Part of a small language model's weights.
Size: width 448, MLP 1792 GELU, 45.8M parameters.
Architecture: LayerNorm before each block, no biases in attention or MLP, untied embeddings.
Training: 306M tokens, 9351 steps.
Each number is 200 + 20 x the weight over its row's rms, rounded and kept within 0 to 999. Layers, rows and columns count from 0. The size before them is the row's rms in percent of the matrix's.

# layer 3 attention key, 448x448, rms 0.059, rows 146-191, columns 256-319
079,212,166,183,207,167,177,208,223,196,197,208,218,225,183,220,190,216,220,194,199,150,224,157,207,205,183,197,193,219,204,201,204,193,205,206,196,205,200,189,210,205,203,173,170,226,188,166,179,176,158,190,198,188,206,173,195,231,189,222,210,204,205,200,179
109,233,179,195,206,225,221,189,248,180,189,170,195,233,231,160,225,201,198,208,185,181,188,221,189,230,191,190,205,186,203,206,202,236,193,183,193,218,209,162,179,210,185,196,198,165,197,261,170,177,203,194,218,183,205,234,218,183,203,196,197,198,197,185,176
090,205,179,176,213,199,193,198,209,206,218,172,201,201,198,154,212,206,205,232,200,239,174,203,215,175,202,217,194,216,203,205,196,224,185,224,236,224,212,195,169,179,189,211,200,189,207,209,224,170,204,189,193,211,204,187,173,206,212,179,212,176,190,179,212
097,204,207,173,183,194,190,186,261,157,218,203,212,213,189,218,189,216,206,193,203,222,169,193,215,208,200,212,186,185,219,204,190,194,206,217,203,183,212,169,170,240,216,177,214,200,200,245,160,245,202,209,201,188,204,173,179,181,249,191,218,218,175,192,205
099,183,170,211,197,196,203,210,228,215,208,204,209,201,195,194,240,196,237,198,167,203,193,194,218,176,202,197,205,252,201,175,208,188,210,207,213,214,220,205,202,186,203,144,195,197,231,200,202,224,164,213,212,192,219,202,179,165,216,200,203,195,173,224,201
087,193,187,180,216,186,215,206,245,218,192,221,242,170,220,226,157,216,185,166,153,233,185,238,178,202,201,193,200,183,187,187,218,206,226,210,172,213,196,179,221,192,183,185,211,166,166,192,197,187,181,207,191,199,214,189,177,224,210,222,183,227,227,194,206
074,212,205,172,190,216,207,196,177,180,208,202,219,222,199,209,197,197,202,237,203,221,175,220,227,230,183,190,203,196,202,218,180,227,157,180,190,225,201,202,193,200,224,184,200,222,199,222,200,211,233,197,225,202,230,205,192,192,201,213,198,168,219,204,210
073,214,213,197,215,194,180,211,289,214,209,184,225,168,211,191,189,229,189,209,167,218,198,220,228,198,209,204,189,212,210,192,199,168,200,210,220,194,199,186,195,195,224,200,217,229,204,184,130,243,204,197,195,208,211,208,197,187,200,201,202,193,186,183,175
097,224,208,178,210,168,206,178,204,209,186,207,209,181,225,196,183,184,191,220,240,198,142,167,206,192,202,190,199,234,202,175,168,214,191,213,205,174,167,208,212,175,200,182,190,208,212,198,200,211,220,198,219,180,189,187,193,193,207,206,190,192,195,243,195
085,208,199,202,203,190,201,209,222,181,208,191,168,192,197,242,198,201,179,212,220,182,212,225,219,191,202,183,224,198,205,203,229,180,172,180,164,183,184,202,216,173,189,271,200,203,200,185,233,193,194,197,158,192,202,207,192,217,172,205,194,188,184,192,211
098,203,173,229,216,228,186,166,180,191,193,214,193,279,193,200,210,186,186,192,231,199,211,216,178,223,176,200,234,189,207,190,202,186,204,179,221,176,190,185,204,203,175,180,195,195,205,218,240,190,161,206,209,194,212,188,210,226,186,186,202,206,208,207,204
124,213,199,197,197,205,205,175,241,209,214,191,217,197,203,228,206,212,191,189,135,169,171,166,196,185,192,183,217,231,191,204,194,203,199,175,207,193,189,221,213,194,232,202,213,173,194,199,142,204,229,200,229,214,191,200,196,175,195,217,207,159,224,173,178
073,215,181,187,189,202,189,198,140,174,204,188,199,175,189,197,218,220,184,215,204,189,191,204,225,169,208,172,190,185,182,200,204,202,207,203,198,189,209,197,211,210,216,180,208,249,205,226,158,224,190,206,190,207,209,222,187,189,212,167,211,215,203,184,188
073,206,221,215,195,245,223,198,147,212,213,204,173,228,189,200,199,205,178,200,244,212,198,217,204,242,184,179,187,187,200,186,189,219,197,160,199,234,219,167,210,214,212,223,196,162,225,194,230,175,199,218,189,212,203,193,189,173,189,196,189,235,202,202,217
113,216,226,142,200,170,198,196,193,208,191,171,190,231,210,153,219,217,220,178,223,223,222,238,194,210,211,207,195,196,215,228,189,161,220,200,182,177,180,223,231,185,196,177,201,192,201,217,155,170,197,212,225,211,202,208,179,205,234,204,154,254,194,181,199
095,160,212,188,221,196,203,221,190,240,200,183,242,198,195,197,227,177,207,190,201,204,195,194,189,231,220,219,201,206,197,155,197,222,216,199,200,207,227,180,197,190,184,175,179,218,184,189,216,192,148,203,197,245,204,149,188,227,227,196,203,224,205,208,239
089,172,196,194,229,169,212,189,194,216,185,181,179,210,154,238,193,220,188,241,191,199,215,234,177,196,189,235,205,211,193,178,213,215,159,177,170,230,213,207,218,217,199,168,194,234,209,195,207,195,209,214,197,217,185,203,227,202,250,191,205,196,205,202,229
073,181,210,243,198,220,224,208,188,229,201,188,234,181,178,227,220,191,188,230,215,176,203,271,178,237,242,180,216,168,220,187,213,233,197,205,174,197,189,166,172,214,206,219,213,172,195,194,215,258,211,218,213,208,219,201,211,192,192,201,196,227,200,180,212
095,184,185,186,195,183,205,198,241,222,186,235,200,180,215,193,176,199,164,196,177,203,167,210,222,188,215,207,219,183,212,177,202,196,200,227,177,210,199,213,203,254,202,206,192,194,207,205,114,197,187,202,197,178,216,208,195,161,221,206,186,212,209,207,199
085,185,179,207,191,168,212,177,239,140,182,215,197,163,199,207,214,225,172,201,212,191,173,218,226,202,189,202,223,198,201,214,191,206,195,187,178,186,212,198,193,197,200,213,195,204,185,195,213,195,219,210,197,189,194,206,201,179,199,188,203,131,182,217,190
096,186,197,208,195,182,213,202,181,194,209,193,227,190,200,220,199,213,197,228,160,237,197,181,206,199,186,207,207,186,206,229,220,192,180,187,193,191,207,181,222,210,236,200,190,192,199,206,167,243,225,196,197,217,194,205,198,245,207,208,202,188,201,221,218
091,192,203,178,202,175,185,188,257,159,212,205,192,231,205,199,204,221,185,180,172,196,218,207,215,232,189,188,219,195,233,257,196,220,185,194,199,198,179,192,158,209,197,160,189,203,211,184,170,194,193,206,230,198,232,224,180,192,209,185,222,236,192,188,192
107,225,201,209,212,214,199,191,185,207,183,196,224,177,207,201,196,219,212,180,188,215,232,230,197,233,186,194,200,246,175,190,202,197,166,213,199,207,190,196,191,181,198,205,204,200,164,160,173,201,222,230,174,190,215,212,200,193,189,213,170,194,179,180,215
077,175,211,151,184,207,194,205,218,205,202,208,162,232,203,183,199,181,220,228,182,185,208,201,207,206,198,212,182,202,181,214,210,172,206,221,181,209,198,190,192,185,174,186,210,213,210,205,171,251,219,200,184,201,216,199,194,181,256,171,216,192,180,175,217
110,193,164,225,184,188,215,202,235,204,199,211,212,180,222,215,226,192,204,210,222,186,209,193,207,216,220,186,176,178,199,182,241,201,170,183,189,229,191,186,187,201,232,168,232,204,208,226,195,214,171,207,188,208,213,199,218,163,247,205,177,177,186,172,194
094,197,225,221,203,174,192,186,171,174,207,225,192,169,218,197,214,182,214,158,194,227,150,197,201,199,198,225,194,148,194,190,210,192,173,195,184,179,195,207,228,211,179,201,193,237,201,189,181,176,188,207,205,179,208,176,194,205,191,216,192,214,183,224,207
084,200,212,200,230,202,187,213,196,198,201,209,159,250,206,168,200,187,185,168,204,182,234,210,191,159,211,187,211,190,204,203,224,200,196,194,235,187,184,189,228,206,230,175,214,154,193,247,202,178,218,209,207,201,224,194,191,224,239,183,187,193,205,204,206
106,208,172,211,196,200,188,216,159,188,204,201,173,215,207,200,187,215,213,213,180,193,230,211,206,192,186,179,202,214,213,203,215,221,217,256,191,194,181,222,215,188,205,238,188,212,189,185,189,213,182,190,215,207,184,162,216,253,207,196,211,201,241,196,208
084,203,214,198,196,186,198,188,168,205,208,201,206,195,199,182,184,189,242,170,183,210,213,172,208,223,216,190,200,231,189,240,196,220,197,225,192,200,202,207,223,175,165,167,196,192,191,210,155,189,196,187,208,199,195,189,189,204,215,201,202,228,194,210,217
078,220,191,195,202,177,188,205,175,188,174,199,199,162,223,218,201,185,205,200,199,187,221,233,169,182,205,181,204,228,211,182,210,236,238,228,211,225,194,218,196,210,195,205,176,204,179,248,256,202,202,192,214,213,200,206,215,202,195,254,201,181,156,193,225
087,196,208,233,216,224,203,201,172,197,196,183,207,227,144,147,208,214,229,207,192,204,211,204,176,213,200,184,202,213,219,219,213,215,181,224,175,204,187,168,183,200,160,236,184,210,187,198,233,185,216,187,205,185,184,186,206,177,171,193,182,178,219,204,198
077,234,192,249,220,141,159,226,195,173,196,199,191,179,197,170,190,232,230,200,208,200,227,215,219,249,224,199,180,190,209,207,178,185,199,166,234,206,229,195,178,176,196,219,192,224,216,198,175,177,231,204,202,212,234,200,229,208,196,197,205,196,170,198,212
091,192,194,181,224,218,184,189,199,219,189,195,187,143,202,165,202,198,196,234,186,209,186,137,205,211,220,200,189,229,197,243,207,211,199,238,219,231,190,209,177,169,208,169,210,222,208,187,192,196,233,174,193,214,185,196,203,187,169,224,213,189,182,210,217
095,200,195,232,196,215,215,197,169,178,193,193,247,179,210,208,209,209,185,213,134,231,192,176,217,167,217,199,198,181,200,188,192,160,195,235,203,190,214,202,186,208,182,166,191,204,184,215,202,247,160,215,206,196,184,175,170,213,227,215,206,238,204,191,187
089,170,218,206,221,210,219,216,139,181,188,211,183,184,186,185,187,186,226,159,271,197,229,222,203,242,206,183,209,199,226,203,213,206,228,160,197,154,169,197,187,183,179,233,214,187,238,187,219,201,178,187,173,194,189,210,208,212,174,199,191,207,163,165,180
102,214,214,208,196,237,192,208,149,189,207,205,244,214,177,228,190,170,188,159,193,199,208,224,173,229,196,201,178,179,191,197,215,223,210,199,215,182,188,213,214,202,200,125,182,193,196,196,171,200,180,175,173,178,210,198,162,214,197,173,216,232,182,195,194
083,202,185,213,173,238,211,215,185,184,219,196,218,179,197,197,191,172,221,221,165,224,188,251,208,215,231,218,224,210,231,204,195,215,198,191,198,210,195,214,206,190,189,195,215,215,179,227,199,178,174,203,203,199,185,189,192,254,202,190,176,211,167,202,169
107,184,178,201,219,228,181,196,204,185,207,178,201,203,184,210,206,199,205,171,167,183,201,252,208,227,193,189,212,200,205,208,195,226,197,181,191,201,199,223,209,192,188,196,212,172,244,172,190,162,204,196,226,189,190,204,232,153,229,201,190,207,221,201,206
085,188,189,202,183,224,197,213,251,214,211,205,214,171,183,207,203,202,190,193,225,212,188,214,177,211,206,227,205,190,256,213,189,207,209,202,218,190,212,198,227,185,207,233,227,209,218,221,277,199,204,202,167,200,207,171,209,205,194,202,213,163,213,204,216
082,214,155,199,192,166,197,191,236,194,217,228,173,246,203,208,193,186,166,192,219,248,172,208,172,185,209,213,188,158,195,222,202,208,201,193,207,237,214,194,228,223,205,223,221,198,227,176,189,202,175,203,210,196,203,182,185,199,174,214,193,211,223,198,212
066,199,210,248,213,239,192,201,190,170,192,205,172,186,191,188,198,227,217,137,212,198,199,160,182,188,201,184,195,210,208,184,214,199,219,168,207,194,221,191,209,214,225,188,179,226,248,202,190,157,196,199,200,226,199,221,174,174,155,183,196,169,180,202,199
114,199,206,205,201,205,196,209,217,218,177,192,169,158,182,175,189,189,201,219,214,206,194,195,207,241,199,192,196,225,191,197,211,168,194,215,198,213,201,178,210,192,171,196,212,210,193,199,175,187,207,207,199,208,191,204,214,196,225,212,205,195,200,180,204
076,199,211,175,188,188,199,187,216,245,186,216,233,220,186,189,200,145,209,226,229,211,177,166,191,215,208,228,213,217,214,219,194,220,163,210,200,218,201,181,207,219,185,138,201,208,197,216,171,246,175,203,183,208,199,199,155,216,196,212,206,207,158,219,208
073,175,230,225,218,196,181,211,232,226,216,200,235,201,220,245,216,159,181,195,229,240,175,228,213,208,208,217,205,191,207,208,194,180,177,207,209,170,181,195,218,182,188,217,199,205,217,200,212,212,187,153,217,213,212,204,239,215,229,212,211,220,186,186,222
084,196,184,197,216,173,199,217,186,169,198,206,189,201,204,199,199,238,208,178,205,218,199,229,209,230,183,219,196,168,227,228,184,218,209,196,183,222,221,175,232,195,177,246,220,188,168,169,157,193,157,209,211,200,185,189,220,155,187,207,173,151,161,195,226
088,181,224,198,215,200,182,199,258,218,212,240,189,161,203,218,179,197,172,224,210,179,174,236,214,223,196,170,199,194,216,229,205,199,212,221,197,226,189,201,218,194,224,213,210,213,203,183,260,227,189,219,185,183,201,211,210,207,222,167,194,209,223,219,224
# layer 3 attention query, 448x448, rms 0.0655, rows 147-191, columns 256-319
094,179,213,219,150,191,179,228,186,222,215,212,190,194,223,218,171,189,180,204,199,198,225,210,219,216,217,191,177,231,195,212,190,200,211,167,196,208,187,228,183,221,187,183,180,209,182,194,201,212,224,188,182,198,215,169,229,201,204,198,192,174,168,241,191
104,200,224,206,185,207,218,200,183,187,200,220,209,191,200,224,198,176,190,198,242,209,210,193,218,216,192,228,209,206,200,219,204,226,176,200,185,168,217,238,201,214,184,179,202,243,204,208,195,206,242,191,191,177,229,207,229,208,213,196,187,224,184,190,208
096,202,184,178,209,179,206,192,205,226,175,171,173,173,200,210,193,192,208,197,183,191,225,192,188,195,193,186,235,222,201,221,201,205,198,208,221,209,193,211,205,198,181,229,197,186,188,201,209,185,211,201,218,193,192,210,181,198,161,194,169,186,201,222,215
107,193,219,184,159,170,230,226,203,178,194,221,190,184,193,220,178,201,156,178,185,170,197,207,232,205,198,196,209,187,181,204,201,216,193,233,178,214,175,195,227,207,201,221,202,171,192,186,185,212,230,193,193,225,197,192,192,196,207,193,199,170,181,176,150
100,180,195,205,183,175,191,185,206,198,188,155,178,198,182,167,208,199,193,187,190,174,219,174,214,199,218,215,225,204,200,210,185,211,149,177,199,175,217,216,193,195,214,179,237,202,192,220,195,193,166,191,208,192,205,199,160,183,191,211,195,165,195,205,191
115,219,181,193,190,231,212,221,163,218,243,198,199,205,159,174,199,186,226,188,216,174,214,210,204,183,209,223,153,174,247,176,204,174,212,224,213,195,215,207,232,174,204,182,194,205,211,190,190,213,201,192,169,215,175,183,224,219,210,168,182,269,219,212,215
106,206,198,194,177,193,228,198,195,197,184,233,191,200,214,185,201,190,228,194,174,150,190,210,179,228,188,200,213,196,226,216,211,217,186,215,207,232,210,188,179,234,197,224,205,158,223,168,213,211,215,187,194,160,181,191,190,207,174,243,210,203,228,220,233
099,168,183,232,205,262,159,235,214,198,180,167,221,217,238,162,205,185,204,207,189,185,250,195,221,181,212,220,212,192,215,209,225,175,220,182,169,143,255,169,196,208,188,210,213,194,174,212,173,188,199,219,187,192,215,233,194,199,190,213,211,230,204,167,196
110,200,210,178,167,200,193,207,212,206,198,203,216,179,179,184,217,195,214,214,223,211,186,207,181,230,199,197,195,197,208,181,144,203,243,237,205,227,221,225,176,190,207,206,215,205,185,208,208,229,186,209,232,185,200,193,192,203,213,205,226,188,203,176,181
100,191,218,201,210,201,213,242,207,155,225,155,205,191,201,207,179,198,211,192,198,203,220,188,190,171,223,189,203,214,176,214,187,195,183,180,207,229,215,218,192,210,208,193,201,180,210,204,205,205,211,216,164,200,184,195,162,223,173,195,222,220,193,180,199
099,181,219,193,174,166,184,217,190,208,186,224,188,202,227,189,180,191,207,197,184,221,199,227,238,196,198,191,216,202,229,200,213,187,175,217,173,188,196,202,172,202,209,196,203,228,212,191,194,219,176,224,210,207,215,187,151,172,192,199,205,201,192,225,202
110,179,159,205,185,199,206,179,244,228,183,218,195,200,205,203,182,192,200,165,195,190,211,209,185,202,206,217,187,204,158,233,224,189,209,179,198,225,175,185,209,191,224,228,216,148,202,200,201,200,157,192,180,173,196,215,230,223,196,227,193,221,210,213,192
112,222,203,185,165,155,163,200,215,198,220,185,198,199,170,215,169,221,216,193,192,209,211,192,151,200,229,245,205,180,207,181,184,220,178,193,204,158,205,215,185,164,209,194,183,223,193,208,233,203,215,206,216,193,188,202,200,208,182,211,205,210,183,212,188
097,186,179,208,198,227,195,189,202,202,187,203,199,205,212,170,201,171,221,221,177,196,213,157,144,159,204,225,237,210,202,192,214,218,208,214,160,235,184,216,220,218,183,202,216,216,197,181,195,203,208,180,223,220,196,205,210,186,174,171,209,174,182,251,203
092,231,206,172,178,219,220,202,194,198,199,211,176,221,197,227,195,205,185,198,182,187,209,207,170,228,189,146,226,193,211,238,217,210,171,238,207,186,178,246,192,200,173,205,189,196,178,203,184,200,172,188,206,196,202,194,222,163,161,181,164,211,167,211,174
093,216,186,233,165,238,196,191,218,190,193,218,201,220,185,198,236,189,200,189,242,168,215,183,189,205,199,173,195,176,155,186,168,218,214,251,184,200,217,198,180,186,200,196,200,205,153,203,202,222,211,186,212,189,209,195,180,201,197,229,226,238,191,220,168
100,244,171,141,217,203,195,199,221,197,239,220,225,234,178,201,163,212,195,192,180,207,204,171,208,168,195,226,177,189,187,184,179,179,193,252,200,221,199,227,195,175,184,159,203,217,182,177,190,183,252,194,162,172,196,216,169,197,195,180,186,215,219,195,212
103,200,188,189,186,215,211,217,220,201,214,173,210,198,216,193,185,166,184,205,178,218,206,187,212,203,178,203,176,236,191,228,178,204,211,201,226,193,209,204,203,177,181,202,225,183,236,216,205,208,199,201,242,204,193,216,148,213,199,165,167,171,220,209,179
102,208,239,208,151,211,209,203,180,204,224,196,204,197,236,219,201,206,178,222,216,228,179,170,209,218,202,204,224,226,179,233,160,185,203,231,225,199,184,173,202,201,195,204,171,195,208,228,210,251,206,195,192,196,213,177,183,202,174,205,177,191,169,206,195
100,218,189,206,193,198,188,191,208,206,186,212,189,199,198,175,215,199,173,213,218,169,179,190,195,204,202,222,208,221,185,198,180,168,187,181,176,223,169,227,172,207,184,189,216,206,199,207,206,197,197,208,190,183,213,165,216,175,200,179,181,178,246,203,246
097,228,151,208,202,180,197,194,197,204,181,188,200,200,236,183,209,190,182,196,231,169,180,228,196,169,186,191,178,247,194,216,207,193,226,181,200,233,179,183,240,210,198,194,204,203,181,156,195,173,169,205,154,210,197,248,211,182,195,217,202,183,204,204,198
090,171,215,210,197,180,211,193,196,219,223,183,169,211,218,213,230,175,202,208,166,232,159,187,192,177,193,201,193,190,188,200,246,168,244,149,181,195,216,209,232,175,185,168,188,215,202,244,178,209,223,180,214,214,195,194,230,182,203,151,211,207,168,229,187
105,211,208,224,190,198,198,205,200,210,167,170,221,186,171,197,198,189,158,202,201,192,166,206,211,204,226,183,172,214,193,187,171,217,200,210,210,179,211,144,205,194,213,193,193,191,189,191,186,203,223,171,190,208,192,179,203,186,175,222,198,212,210,181,184
095,207,211,172,200,204,167,218,193,195,204,219,199,202,181,201,181,221,195,198,173,215,168,236,211,160,209,194,212,241,213,223,177,207,238,200,212,209,207,217,205,216,172,224,186,172,178,201,195,198,163,210,181,178,190,236,173,218,213,222,196,188,207,218,182
098,216,187,216,160,171,193,187,206,221,201,181,187,196,207,197,191,171,209,240,191,181,185,195,214,163,194,155,216,235,209,186,191,196,204,202,199,205,201,197,183,213,227,208,215,194,224,214,219,203,202,167,187,234,178,208,178,175,218,186,204,194,173,202,220
106,214,185,219,206,184,197,193,196,205,210,204,204,207,224,219,154,172,169,175,208,184,235,191,181,221,206,196,190,175,166,168,177,187,189,215,181,203,231,214,210,185,199,209,193,236,230,168,201,179,178,190,195,209,144,222,218,165,165,234,201,217,191,175,200
097,227,241,194,190,210,192,171,188,223,215,176,216,192,183,195,224,204,212,201,208,221,192,191,227,208,206,206,197,223,194,200,174,179,211,182,208,190,207,165,185,174,189,209,227,194,193,214,223,182,186,213,201,217,233,218,162,198,189,208,199,196,206,212,178
102,213,186,189,217,182,189,193,199,197,202,175,202,202,196,227,208,156,182,211,176,202,235,234,174,188,191,204,190,194,213,156,227,197,198,204,210,203,236,217,189,255,200,186,190,206,220,197,187,193,189,219,220,208,179,197,163,203,198,226,179,206,188,191,206
106,209,192,219,195,192,197,178,187,232,212,199,222,204,143,215,183,205,198,211,201,217,154,208,264,231,191,216,224,185,188,205,205,177,204,183,162,165,179,209,210,198,200,218,223,208,212,190,188,214,242,189,192,192,218,162,177,184,217,162,210,187,223,219,221
098,201,183,174,203,210,176,186,215,196,222,219,203,182,198,212,182,198,206,218,227,207,179,175,176,244,190,202,194,180,169,181,162,186,170,162,207,197,186,192,230,199,214,219,203,179,195,189,174,193,205,213,196,245,182,212,170,226,208,167,199,193,154,202,206
103,166,202,206,186,244,232,199,228,217,203,201,201,190,228,209,185,196,164,190,183,177,186,184,201,191,171,232,180,214,173,199,205,180,160,222,166,213,202,217,191,242,183,193,168,191,158,201,227,193,193,179,187,195,177,164,203,194,209,212,184,195,227,176,183
094,169,205,189,200,192,228,234,185,212,186,184,205,209,206,208,236,183,179,187,213,244,200,250,208,185,213,210,175,176,221,202,212,207,207,188,178,190,180,209,205,229,170,214,199,224,207,176,199,193,187,210,235,190,223,201,196,229,227,197,171,216,180,216,165
096,216,197,196,232,187,213,209,228,214,219,196,211,195,210,203,200,221,236,180,219,217,211,187,193,194,192,174,203,237,228,210,184,221,214,209,216,194,208,192,226,220,231,214,239,227,214,174,197,181,199,213,171,232,212,229,193,202,230,212,168,134,198,221,172
097,227,191,224,168,168,208,201,201,178,243,210,202,209,170,190,199,218,175,209,191,198,238,187,198,204,208,228,184,187,180,174,209,165,218,241,160,241,190,200,188,232,232,171,204,201,199,188,224,222,190,199,239,194,219,194,196,185,196,189,228,216,221,210,190
096,195,193,201,216,180,218,220,210,190,193,199,177,178,187,214,198,176,217,211,199,176,223,185,200,182,208,215,205,205,205,176,175,176,222,202,230,179,199,208,211,158,205,224,246,202,195,162,213,188,185,228,221,214,190,193,209,203,193,232,192,208,216,214,175
099,176,179,189,194,219,219,147,198,220,167,209,216,186,227,221,195,221,173,187,212,189,170,173,191,200,179,192,166,197,195,185,208,196,206,186,212,239,190,204,207,235,219,208,173,198,198,188,183,191,198,204,203,193,180,235,219,210,206,194,193,169,215,195,224
091,218,205,207,196,165,210,211,238,219,220,213,200,197,236,209,193,202,208,207,211,198,221,183,190,176,216,206,218,202,219,182,195,205,231,214,152,167,242,195,215,205,196,187,185,234,174,177,199,211,199,216,198,217,179,183,160,214,199,226,201,186,178,219,187
093,191,212,206,198,236,205,197,175,192,221,173,195,195,240,184,203,210,180,232,197,167,189,244,223,223,197,187,237,184,196,198,206,207,203,206,164,172,198,172,223,191,180,199,189,173,173,196,193,246,217,159,218,231,178,193,191,213,208,172,178,223,232,169,171
101,184,224,181,178,229,203,215,180,179,176,197,207,199,186,200,210,264,211,197,217,190,185,224,224,191,217,165,204,235,196,156,157,188,211,183,182,205,196,224,165,203,201,207,186,192,165,234,190,194,238,193,200,203,218,225,222,217,181,147,213,203,215,197,162
101,190,221,209,213,167,204,192,204,167,229,177,194,180,180,211,205,213,190,206,158,204,188,229,207,193,217,200,190,124,186,207,203,210,207,178,202,202,168,213,201,202,199,251,221,157,206,195,214,193,177,225,200,158,195,210,223,220,182,227,163,198,203,169,204
090,207,176,225,191,213,207,176,207,201,217,210,212,236,170,211,198,211,163,187,194,166,163,171,199,199,215,238,200,184,181,182,212,219,159,223,207,188,170,184,190,208,222,214,165,155,200,193,216,154,197,174,205,207,226,196,213,192,205,188,199,208,195,224,159
105,208,205,211,213,234,198,192,198,178,213,205,180,193,191,196,226,219,184,205,215,173,204,216,175,205,170,212,194,201,174,217,189,150,178,215,175,162,190,221,204,213,230,171,171,180,187,182,193,210,229,191,223,190,225,206,202,191,211,173,235,238,207,187,182
107,228,201,192,181,196,225,184,180,160,206,228,213,193,157,196,218,216,190,216,197,154,203,196,191,170,199,175,196,241,190,154,187,221,200,182,181,183,199,183,217,254,209,228,196,156,168,199,191,197,196,238,199,180,187,206,192,205,217,196,171,223,212,191,173
109,199,198,193,183,202,179,198,183,181,188,157,191,216,184,207,214,161,207,187,198,236,192,192,170,216,208,198,221,215,184,199,237,224,192,222,209,209,202,250,195,187,207,206,190,232,225,213,222,220,188,222,213,168,200,202,203,210,186,212,190,210,214,226,183
106,198,189,183,173,195,214,213,188,199,202,175,200,178,186,169,220,175,208,170,185,195,242,201,199,201,207,234,166,181,192,190,172,184,163,182,174,187,202,194,217,177,196,185,201,195,177,218,178,225,187,198,220,197,225,173,200,190,177,219,194,183,217,209,187
# layer 3 attention value, 448x448, rms 0.0657, rows 128-136, columns 256-319
121,199,223,201,233,210,158,192,190,203,227,191,204,195,204,217,194,205,200,174,186,184,213,208,219,200,196,202,256,199,180,211,178,243,230,203,195,179,207,239,226,194,241,209,200,160,234,190,210,189,195,203,195,164,187,215,239,201,186,229,165,195,186,178,188
123,186,264,208,167,203,176,200,200,200,181,149,213,190,205,198,154,185,199,180,186,207,211,194,206,171,216,215,207,213,200,189,209,177,227,196,200,207,191,224,204,209,220,194,196,166,217,194,216,239,203,156,219,191,147,217,187,187,223,167,237,200,204,218,191
125,224,231,206,162,194,230,220,203,230,223,170,208,200,185,195,161,201,218,200,196,199,209,197,192,186,199,173,188,195,186,210,159,216,196,195,196,194,221,211,206,159,209,205,220,193,240,191,216,223,211,146,196,214,208,184,195,214,216,211,235,204,196,238,202
135,207,236,210,158,204,198,149,211,198,217,222,194,196,211,193,169,190,165,208,205,191,177,201,193,201,210,196,206,179,176,221,191,180,205,228,164,200,138,218,187,210,203,187,181,219,169,184,196,200,204,220,237,203,172,211,194,206,221,198,215,205,206,213,199
113,189,212,194,238,214,201,137,188,187,206,150,194,203,188,203,230,171,203,202,199,210,220,213,177,215,258,199,224,203,212,221,159,190,259,196,196,188,181,181,200,208,194,221,180,207,189,193,204,207,194,157,188,208,243,206,201,172,195,181,173,203,187,191,209
129,250,188,220,200,201,171,223,211,208,201,229,202,196,197,196,231,199,200,196,202,198,205,216,215,212,186,211,201,183,210,186,205,194,171,187,184,205,130,209,188,207,164,188,212,201,199,217,201,196,190,175,192,237,199,203,203,206,222,201,194,184,190,183,184
115,134,183,206,242,181,219,187,197,204,233,177,206,206,215,196,216,197,198,203,189,210,179,194,206,198,172,199,237,187,240,199,219,205,251,203,174,186,221,221,211,231,209,204,195,241,204,203,183,204,188,181,179,212,217,225,205,210,198,200,185,209,195,192,169
133,184,229,196,226,199,195,191,194,192,224,157,200,206,235,201,233,194,202,183,191,147,217,196,220,185,210,209,180,192,190,227,202,170,173,178,215,212,237,188,191,203,205,217,187,202,176,217,197,208,201,179,183,216,191,202,203,199,216,189,186,217,198,184,221
126,181,222,198,212,201,137,194,194,188,243,233,221,193,241,179,243,211,198,211,191,191,212,199,202,186,141,217,203,199,218,181,222,184,215,182,189,216,173,183,215,209,191,190,198,161,174,208,182,209,194,181,204,197,124,212,198,189,188,174,203,183,192,176,188
# layer 3 attention output (transposed), 448x448, rms 0.116, rows 128-136, columns 256-319
112,189,203,193,176,208,198,173,185,214,189,217,194,221,228,191,205,204,197,199,215,209,205,202,177,220,204,207,201,206,187,179,223,174,182,201,182,201,187,171,168,211,189,150,162,230,199,188,179,222,225,188,204,204,195,199,181,218,218,226,220,217,188,155,204
100,196,175,188,186,159,221,205,206,200,165,200,179,208,211,171,203,233,182,210,201,183,235,194,151,231,226,197,183,168,198,185,171,213,187,188,194,210,208,150,209,206,169,200,230,199,186,237,190,195,173,197,209,205,197,216,206,190,204,230,201,222,215,183,189
113,203,179,176,211,203,191,210,158,218,171,212,203,205,220,214,239,230,180,178,190,224,182,186,182,186,212,250,212,183,211,170,201,212,209,186,195,197,217,178,188,216,182,194,187,208,175,200,200,200,181,222,249,193,206,233,217,197,171,220,212,210,194,178,223
132,178,189,188,208,188,197,206,206,202,185,179,184,196,176,200,216,224,212,229,228,188,215,211,206,184,213,241,176,220,206,175,180,189,224,169,200,196,235,184,223,190,173,212,229,183,172,218,174,201,166,207,174,207,195,176,191,198,237,211,205,222,204,186,182
112,199,201,214,193,198,164,223,232,231,201,177,198,199,227,188,195,214,207,230,220,207,148,202,220,203,175,215,197,210,145,226,188,166,171,203,217,211,178,210,194,179,201,208,184,207,237,193,187,188,208,218,244,184,214,185,203,214,236,200,233,178,197,224,208
110,167,225,159,201,181,197,196,181,179,173,195,184,195,209,198,159,172,199,199,188,203,185,159,186,272,216,194,208,215,212,185,212,193,205,223,186,202,194,196,175,172,214,210,188,201,171,178,212,195,230,192,206,187,186,209,211,209,168,226,237,219,202,209,205
123,229,205,192,204,202,192,202,215,178,208,209,209,220,179,236,168,212,221,178,206,177,205,195,177,185,208,197,209,210,153,210,237,191,142,175,222,203,162,199,176,193,210,187,220,212,216,161,204,217,209,220,179,212,206,186,181,180,172,210,231,176,175,169,237
117,245,181,180,164,158,224,201,227,210,197,183,195,204,194,186,208,191,186,231,188,222,210,208,166,225,188,174,224,200,202,169,178,216,242,192,199,205,174,182,217,199,200,205,193,196,229,192,186,224,187,227,191,177,200,168,199,218,194,187,218,174,178,203,229
113,199,204,184,161,179,243,191,212,185,210,186,181,228,170,214,187,181,213,173,213,191,213,202,196,187,208,162,205,201,167,227,185,186,192,193,220,205,197,203,179,235,195,239,196,215,215,189,238,210,238,172,200,212,204,180,226,222,194,224,196,199,229,178,208